python train.py --norm="rmsnorm" --positions="rope" --bias="none" --tie_word_embeddings=false --init_std_qkv=0.0188 --init_std_o=0.0 --init_std_down=0.0 --beta1=0.95 --dataset="wikipedia_en"
Each number is 128 + 32 x the weight over its row's rms, rounded and kept within 0 to 255. Layers, rows and columns count from 0. Numbers have three digits each. The size before them is the row's rms in percent of the matrix's.

# layer 3 MLP down (transposed), 2048x512, rms 0.0509, rows 563-626, columns 352-383
095:143139106171120106117147148092146093146106129143166172130128118097129133237155107162158166127117
101:124128137196128073120157152122117128124087095105108151073100144110087086123107126110117119080165
101:137130130240108153142125143061114174085125137190135150126195151154145153149121144101144142155124
101:136123097144080151131142150150149109136110163131057144138128201131113106208155155114165135172094
097:103151133196073058125134148127126101117171085179117091126209134147080106189171118126135114065098
094:156105119125180083141142130145103120129117093159169127128103065161127123123123092146106109113148
101:069093099075159137141117125092137135133122115147113116113117142119153088104212132091086179156152
102:090171095088115074109168126100005100148078140139096136125098110084089072116115127140142112112117
100:170188124075092094106183163125103094107104156082171113113122060140157150156141119138085137151187
104:112096112092140082111115112138097122100115160066081079116123107169174151163085150106144067090127
095:102147139138110161153118108147091078136160131099178106086118128116100052122087141118183096114145
102:139169113106141095140134159178084122096125198174131178121154092160119131135155173126113099163100
099:092178101081088095135109140132087196126144130118109125196110121125201110176150122090051139132037
098:158138102112163114104108139044097126072198081098069135172126140103146065106157143143158105127154
099:151127101133081116151128108177111133129144143172162133128153133155112140123123113117097148067112
099:104164140057128152088105174158171117095118137127137082084143149151107030098105162077110108168146
101:116114131126130129120130119158127161142130175137093146164139177119087065134079147121111135144177
100:125152121148086091163190118118183111108134134113107137103181165071123189095208094135112120106096
107:134139085138087109101146154161061189086148184135099147118155153199153111156100149108137158131128
103:176117076118155102177125155184185095118076154133096138108137082109094164120105114094094118162134
096:176140074086082156114133081123162107162183080138174073112158103125188112170101135109120197155148
098:106138139142116150092097096117128175099141056149201076129122128184177118126107122072117196053132
094:151118151106103140112138156099117145145140105129102159180127092127146148140160101169170145124138
102:094127148112057085170166139125113151115162091094149084178214175103126103112071133105158083102133
098:197095138100201126165194158164130139159172194121163158168105179143121117119159190101172162060105
098:104161135023117113128143093156096105144097124094082112175141167144145130126113141115147116160183
101:131134173130142131095116172105138135089159149161204174153135127116148126105176174148113103183111
099:118129153112104126131098169136158087141092140123137106129107117116092169127101144093128121185114
102:152176093151183124122125122055111128196145131196102095175095083117156102140117138135157126110067
101:138095098122129175097145116092218116103113187081113091101148145202167069129102088147114085156115
103:153102114154163173162132174151068104172164093054093193158117088173153189126167140121123146137134
101:139119173081217099116077078126110167145089131171182063117130129103143140089087148147114128087133
096:098127134139120116070135120136138137126112109143059144085112122121105118138107104119154177117133
101:092154124186167146097116103102158103097100108111166130135126168143136119107100148145132135135144
114:218126091059126120102077147114085168114147119108136099163120079148144144112166130128175200099135
104:121145134146121141131067121159152154163150131117140160115107142116141062086134141121160120144082
098:158151135113093155184127174114164092126128122142115076115099120136111070093124109081149162100150
101:148150136158131074158132155147131057131134076057101123154055149157121061148139129100127142182135
096:135171141130127098096128149163106119123127154180109060128070138116100148142182134145151100101066
096:095147112165151104151153092044173134090113076153164126171131147136102069105174139157094105152166
110:126160101123139098140053112150159152126087083106118099138099105084141149049117122134061096211105
094:142122135187141141112137056156150192160123119118149177146108154170120112132122103049145091077106
102:071080112120205160142130074153111156143153047069146128156104112129133121122133124117100129066159
094:121139146175142085144096160126142103097135119180173126174183120139128126142156076122150140155138
107:162084104100150107123101164145088173146156129137112126155163156129116156105174131125122193078162
105:149182136149143157163124104119133134108090164192143101130165133121143119154069148155157064108142
101:136100124103149136116204121159100152184160105133091155073127132187055131177124107113052175106169
097:162165085131099127112195149140070079140136152100105118108086144185118126148119087141086106143104
098:084155092170108074163135129115145133146103201144156093183077142163143109150089196161090053126119
104:146128036162097114111185121046120117132112118142170106141094141092082118086115095109133098094122
111:135088089070125124122124150099125128185167133118110112136102103126142166141101135144120144100156
105:130089107157081087146188145140100131124141125138098107101159102092175139105110165099112141101139
101:097133101148114161097105120151049121138135149144117147041122135142082164083151132149100122149172
097:117127119138162153126104186127100148159103121120183135136084146095078164150160104143139121138112
103:189189088126118120063090161112120128164141106098174096143161067159168098121083150184125091142135
103:140157122152104142141122093100070140215113189090127141100151121083135118119156068141100108172098
106:143207095153111145143161106107163128107095133084093109163139084077142066185125123098150120112084
097:094096171097192149145101124167130156074195136135087169159113135191090165174106144122131119108103
098:155150100133161148074174108137161144102136117109123146111145105130081140150170125089070127071108
099:094163160158162126132124065073140106138107118075170112105119160137199109078103119058105087110139
103:197122088104139150126136132078131126187103081114111134146117112063118146164138155104152129148129
098:178149124105154137161122139127102108182098181109079146140118155172104117177113157184120126108102
099:122129093140157144156098124115169117139139105113105098107164156092120133085157176144107200066104
103:116075185050125082064131098126083191153113162081123109058078122141107129103061157088107102128107
# layer 3 MLP gate, 2048x512, rms 0.0559, rows 564-627, columns 352-383
092:071149170075163100112115143125137106066150116100153124129177155131101139143223133072103158143131
102:151089074087151133097114125110158154175139161119123150182119149118139175092171121157164152090107
099:163146133102191140165137187152100108134094139104152182124119110193136099136161074096169058152163
092:115137120073084166137134075122164128168096161099144132067146147081162106055119144136150108155194
092:105150194178136178149139133216120148109155110143122147102174085115111150116084151104184151149171
099:125111148091167196128128156147116156171144071058084126138114143145095148100104145150117051087152
100:143114179128109168050186093091173214161132102117046101144122118093126143124166141109105133101159
093:137203147054089187157123118120155140129069187077150113166099086135104132134145137123127146116177
100:154099140106158160119113129164100175123048154140153145125123151114168170133120183128187099111137
092:109113120131148175102171141141137154130124163140115174108189101146185159137111171105123130147105
108:138154107081123132071111137112109152136120072145124147160172171157103164102159152117151187102131
100:156165073136151121073082125130169152091138101113139184128158112096188122132156115163130137128097
097:120091188143147148108144150104137166156112130141175102140155178134128111150120108110111092131153
103:178151158115116093095109158111147131086148138153129160160180114135159086109189112092125099160190
097:196157074139171180074202145152150140199163092132198141160136088151099097148122113130116108121121
112:153152059120116112135138112129113124153091120135123147144117172126121191131180120099170177088116
102:185182130101157093138131129104089062126142131164134102147154146107153184096116145116166148150145
105:142121128105184108071129122097092138169131149162087179084132119118138156075193164086173108051099
107:102169116082172159164145133105119119135136109131120137144080137066159146126138159103126153122089
094:078111141142118081079116116196094156179127129078142091167131081169121047093096121087126164101120
105:119137164130128083110138182150135089091116104127131147123171146141178109196068106053101137119170
094:165109127118089100136119128138127119131141136115103139140092138074177151133102130098137118181109
103:138142073089115130187105096166218091157141160160113131137127151129137189133174155122079142075146
094:126096164102128112144084131171107119192114112091133173117135113146170156194185142098122151131093
099:128133154140107169072111152078103109112117146102125144132179148141092134092113083160158181073105
102:185156157082203144122132147136156167153099168113069093140128113157108126146161136104155147162135
096:128139161115172201126126137137120142114131161082074102095100165120107159098137156132174126171120
107:147108107004163129131128120119127097146159142189071063121128125149168079113139152100201103094073
100:152125168116132145114161114085094194102095134109077142144130141123105127115143135141088105201113
108:133122136113167167149090127086102099131149125114122188152116101167106115159142140075165095104175
098:118106103132143140075112118142099150144129176104143169121219098093120133129234127099182140128117
107:083073128099149169119147131140143133155117160148123095130109100123159078114147096168164118077116
092:116155146101113092152139137072135122095151115136148130121123098086137120155132104103096107115121
097:123148143065133162155154192122129157130195159132114172112164150111100097153082143102096176122167
097:134150113082205138115095124155121166111086113185181112111150118121109106109153143127159116086097
110:200145100140124159091123165143121133098094162132094173189072157142090045071125101109166098130121
100:161069093105135154141106110109122132161130196166135170142208128145135194072119141140154118079112
097:125128091094128189134109183097109091116134097153126145121148078118177091193099117132108115079124
093:112083067107097155150101126073175183079107177108120142108154175123136122148094113098147155104126
108:126087134133148159148129187095135132158123128061113159077113162144154083155130131090123163125142
100:100141144114177125113083148082082191141105172212148116157143117103132153125148135163105095115082
101:175149104123154088151132179148098095125099067063107129120103121151070161123154097086121092147100
101:114141060123073159101147133125103073096145121100128111130144085149161115178143109121164122100093
109:149170162087152152131089130139139172130086135131122181160119144085154117149204089183101101106109
108:134135126111099089125076152160102126140122187122124155177180037194119102133163124131158115140136
097:153118138118163134109121185145117067064060111127120104136144097107133111116090136084162139151109
095:153124108134122127084091089117127087120117107123177087108098149138148172113164134120164132127090
103:153096175115189159113052131145103092153174133091179212093124132153154116159171184118173102082143
101:119149157093122141187172111083177110106112147183141137136118072176159147105170103119146153157137
109:177114174000123150143119157141138145104072137113167091093155102091121094103145144137119128153078
099:142119125096086163197145142115110158101157044127151137103143160117173080149164167081126129091098
102:191101152110072132102155165097163145158149118189191138116092135093122047120108142123124114042082
097:121167134112116125100116113157123122089103172121094143099136109077100031151155139064119160099141
098:182108115098093119121148123140140143146157160106142098172127186163090065146135129092155100153129
097:132117124118199130102132114137081077196183106080111110116175116152104143137137142116154106120149
114:115074150085113176136088130160074132138132123073125157139133152147113131119153142101182122103118
093:091116100136141198135128146088108091102116168185128134172162094075098141090193169106125148166063
094:148128095143104080109174142100109121101112150158097101093202100101202075144186161150117122129110
117:197122191075198155123127108115113152164178155124152139120167183113221120135089122104139125175093
108:212167113111124169084112126147103131116173144085119089152172112130116165173119141144196092079118
090:086102167080167118141143090140105095135127164167126149131115122168118116103154206083126110124118
099:129170179127171098121163154172078129125125096146132110097117119213120142148152091160217098093157
097:151072082125201203133160140152128126096119162120116052108117194051123164133149171109111070097129
092:128153117078154121112097133207178107087082139104140136113128136108084136111189062150090111147104
# layer 3 MLP up, 2048x512, rms 0.0528, rows 564-627, columns 352-383
099:072198199148133153188136183135167115188190141155052117140128128125159135177160164175089143156122
105:130162163135111129121105125123132142155096150186129172124148138112169142144131133092139148157075
101:125130106090147107155218183141177149141156106154151069164108131099123076128092107152123146089096
101:118123158120119171177133146104173150167101187078152114122154101128101152154103144136084161130134
093:092068162129065075173047087156161162061130128086072164132109177133116150167160100094119097182132
099:074118088154145101094102177105076106087080186108144113112085154189085190070154152120174166094148
099:105133135080133095138180127149110112100145126143143156147084147131093102101125117135136149152160
098:135158131142131119071143186103176116134130157062105193137206134099145114123141147179090126059190
103:131094114074133117147140134082125113160155132081102055141117089118122085150084085114150124115075
095:162145128108153102127068113111146098086127195131077152126147111126159126162137166132090162162134
100:127162196110155115157131054098216171129090112172136079216156151103143138119105115157122170122154
098:158171160122143142133182118103191175156156163131116101120117122096132218127122127110082098156152
101:149162178117112081153170146143150099142115087138130193135122114081116098088117138157136152123177
098:091132124143160101099147124092082118080056121138077101152140133119141158096095112064082125167120
097:119133127099123093146073097087125131098087167113086143157124133109173138082138159149070134167119
105:167130129114112113171067124166107156176118130200133107155181109079165123133098163155089129181107
101:116123099121087113142175053093160172170054117113151165148137057133115123124155108107100145127119
109:120159100105105109128144113156100123057152130117061110149151070119156166085136136095125157149144
100:142125144113149159239142089188164052181144126129162156111102151057134081135052136110103041134146
097:205120073134149156115126143158138139171122115139124107083161142129145088148120063128141088166098
099:144151153123185177092132147195118175110164123075151156083109161057147163137140133073115187021163
093:147141125133111102103092099139138121118134120082081090098104161065112150093179135127139113108140
103:121143122173166108121088125176146083190151167144149101156170121113121101144083088128146093148127
103:125176129132118139127175127142120092177162122186131106158107176116137144126165145121158123140146
105:145146095133187142139111125122136114151115105133118112163074097090130107212159125161146076174139
103:130155177113147176067165132153161192104105110133093118151142141101133130167164097093116176136156
099:130132185090130184128154126209122135184039147111155160122130090120149101209090154130112149055078
102:133168093126084127135125157081107150162102066143145143142123072110165127115101112112097098098127
102:143128128138057111160155145161155138132146202129112186158119117181148170138149134057084134141162
100:170149146121178131121092079124120149159165135081100110156076077182190098118132169147126122100116
100:123149174121076173116088104119151142148087110124156100161180153121124200106145127145154184118148
098:101174116092143105109130157094132154158101124127149145196143151171127118140131125129125081139161
099:191162128073124119178102140109056126150112109208102099111142126114198139223144092095153128149056
111:147105113119145120102144077161120123147148127115111111149127109123125180123130098147122167122184
100:145081118104109138111103161080117113105135156111125134199171108142117116179131103096105020126138
095:088111139104136140094131084079169125158065151171140102112125161141142124171093151132088148074093
100:148101103132135137081137174065192100164128189118136169176138071173065098104115106139146103123157
101:134138056119170164188097103134123074185142075166144164188157113072150116129132103069092109105108
096:209104155124109141099116105188153098136128081119107131056107140096162139099111115131159083160188
110:089106078142154117147139122100117132165089107055185134116079162143088153094186135140087115147134
100:093143153148124146158107122171125072152130096186122180155154052107157128087128180157129087138143
100:107095140113121163131149118134113187142123133155108111086175064067111134137128162183048156095192
103:136102109099144111145128169087164107114164159170135106108159167148111083139163118120133142125098
105:136110147138173114097145173158124157153119131122083134120117176124136148138143107099126176105112
102:169119143139173124102095090116136148186102177176210112233165182130124162234163145151131189085125
099:100115131160141199107130140162130082089139113091122124111083141137131073105138129162079101084148
096:151211066123143168094114142121100102131153110180089146180177116114062120124113128172143125117102
101:139149146133124089123165101121111160122079172135121137140084101100167135143125195056103073159139
103:129164062125135111107166123121056055134118115162115162153089142129098122143118105167174147130136
114:132135044111080115104118141117088100139159144122141130151127085157149158129101095115125121116172
105:101143109143190091134073079130152210104094141126164168088140203112170105102143117154057138116152
104:057086097109107113104167128119085185082171134104163087095139138136121185145143116118051138177136
097:128147178138143090064068155220092123156077077168181207147092137101106169131177094162093160106064
101:145094120102098123100098124086089094166105079112145103108113081085121090138123145192138095129167
098:137137141146146092159146094104104071164096118136118115109123060131116119106146020102083039157106
112:148149088124062183116158121110117137126088127125100145122143115109133018154174116080181139116143
094:180139092090127133145102127162113072088116138131078086119186129101135028156147126140112098115171
097:090067150110084033164051103115123091110112138167115165160152120074134123104150077140128138106131
106:132181172107128181148108110116184148140065138133144107128175134145198108145096149105121112137120
098:157105090091151125172189049132064140157086127127095155159066172129116093144145126107148185123194
097:207127098140137149125157172139084139191112151110150126135121114112123111134146115135135135129078
105:144095139130118117069147129124082105137175140129148113098099085092163110133127100093103116127162
105:104118164109103031180122136096114128140116088099107110129164087131154136077054131145142076130163
098:174128161135113126083129059173120118100131135105120157066086137147155063127126102113094112107203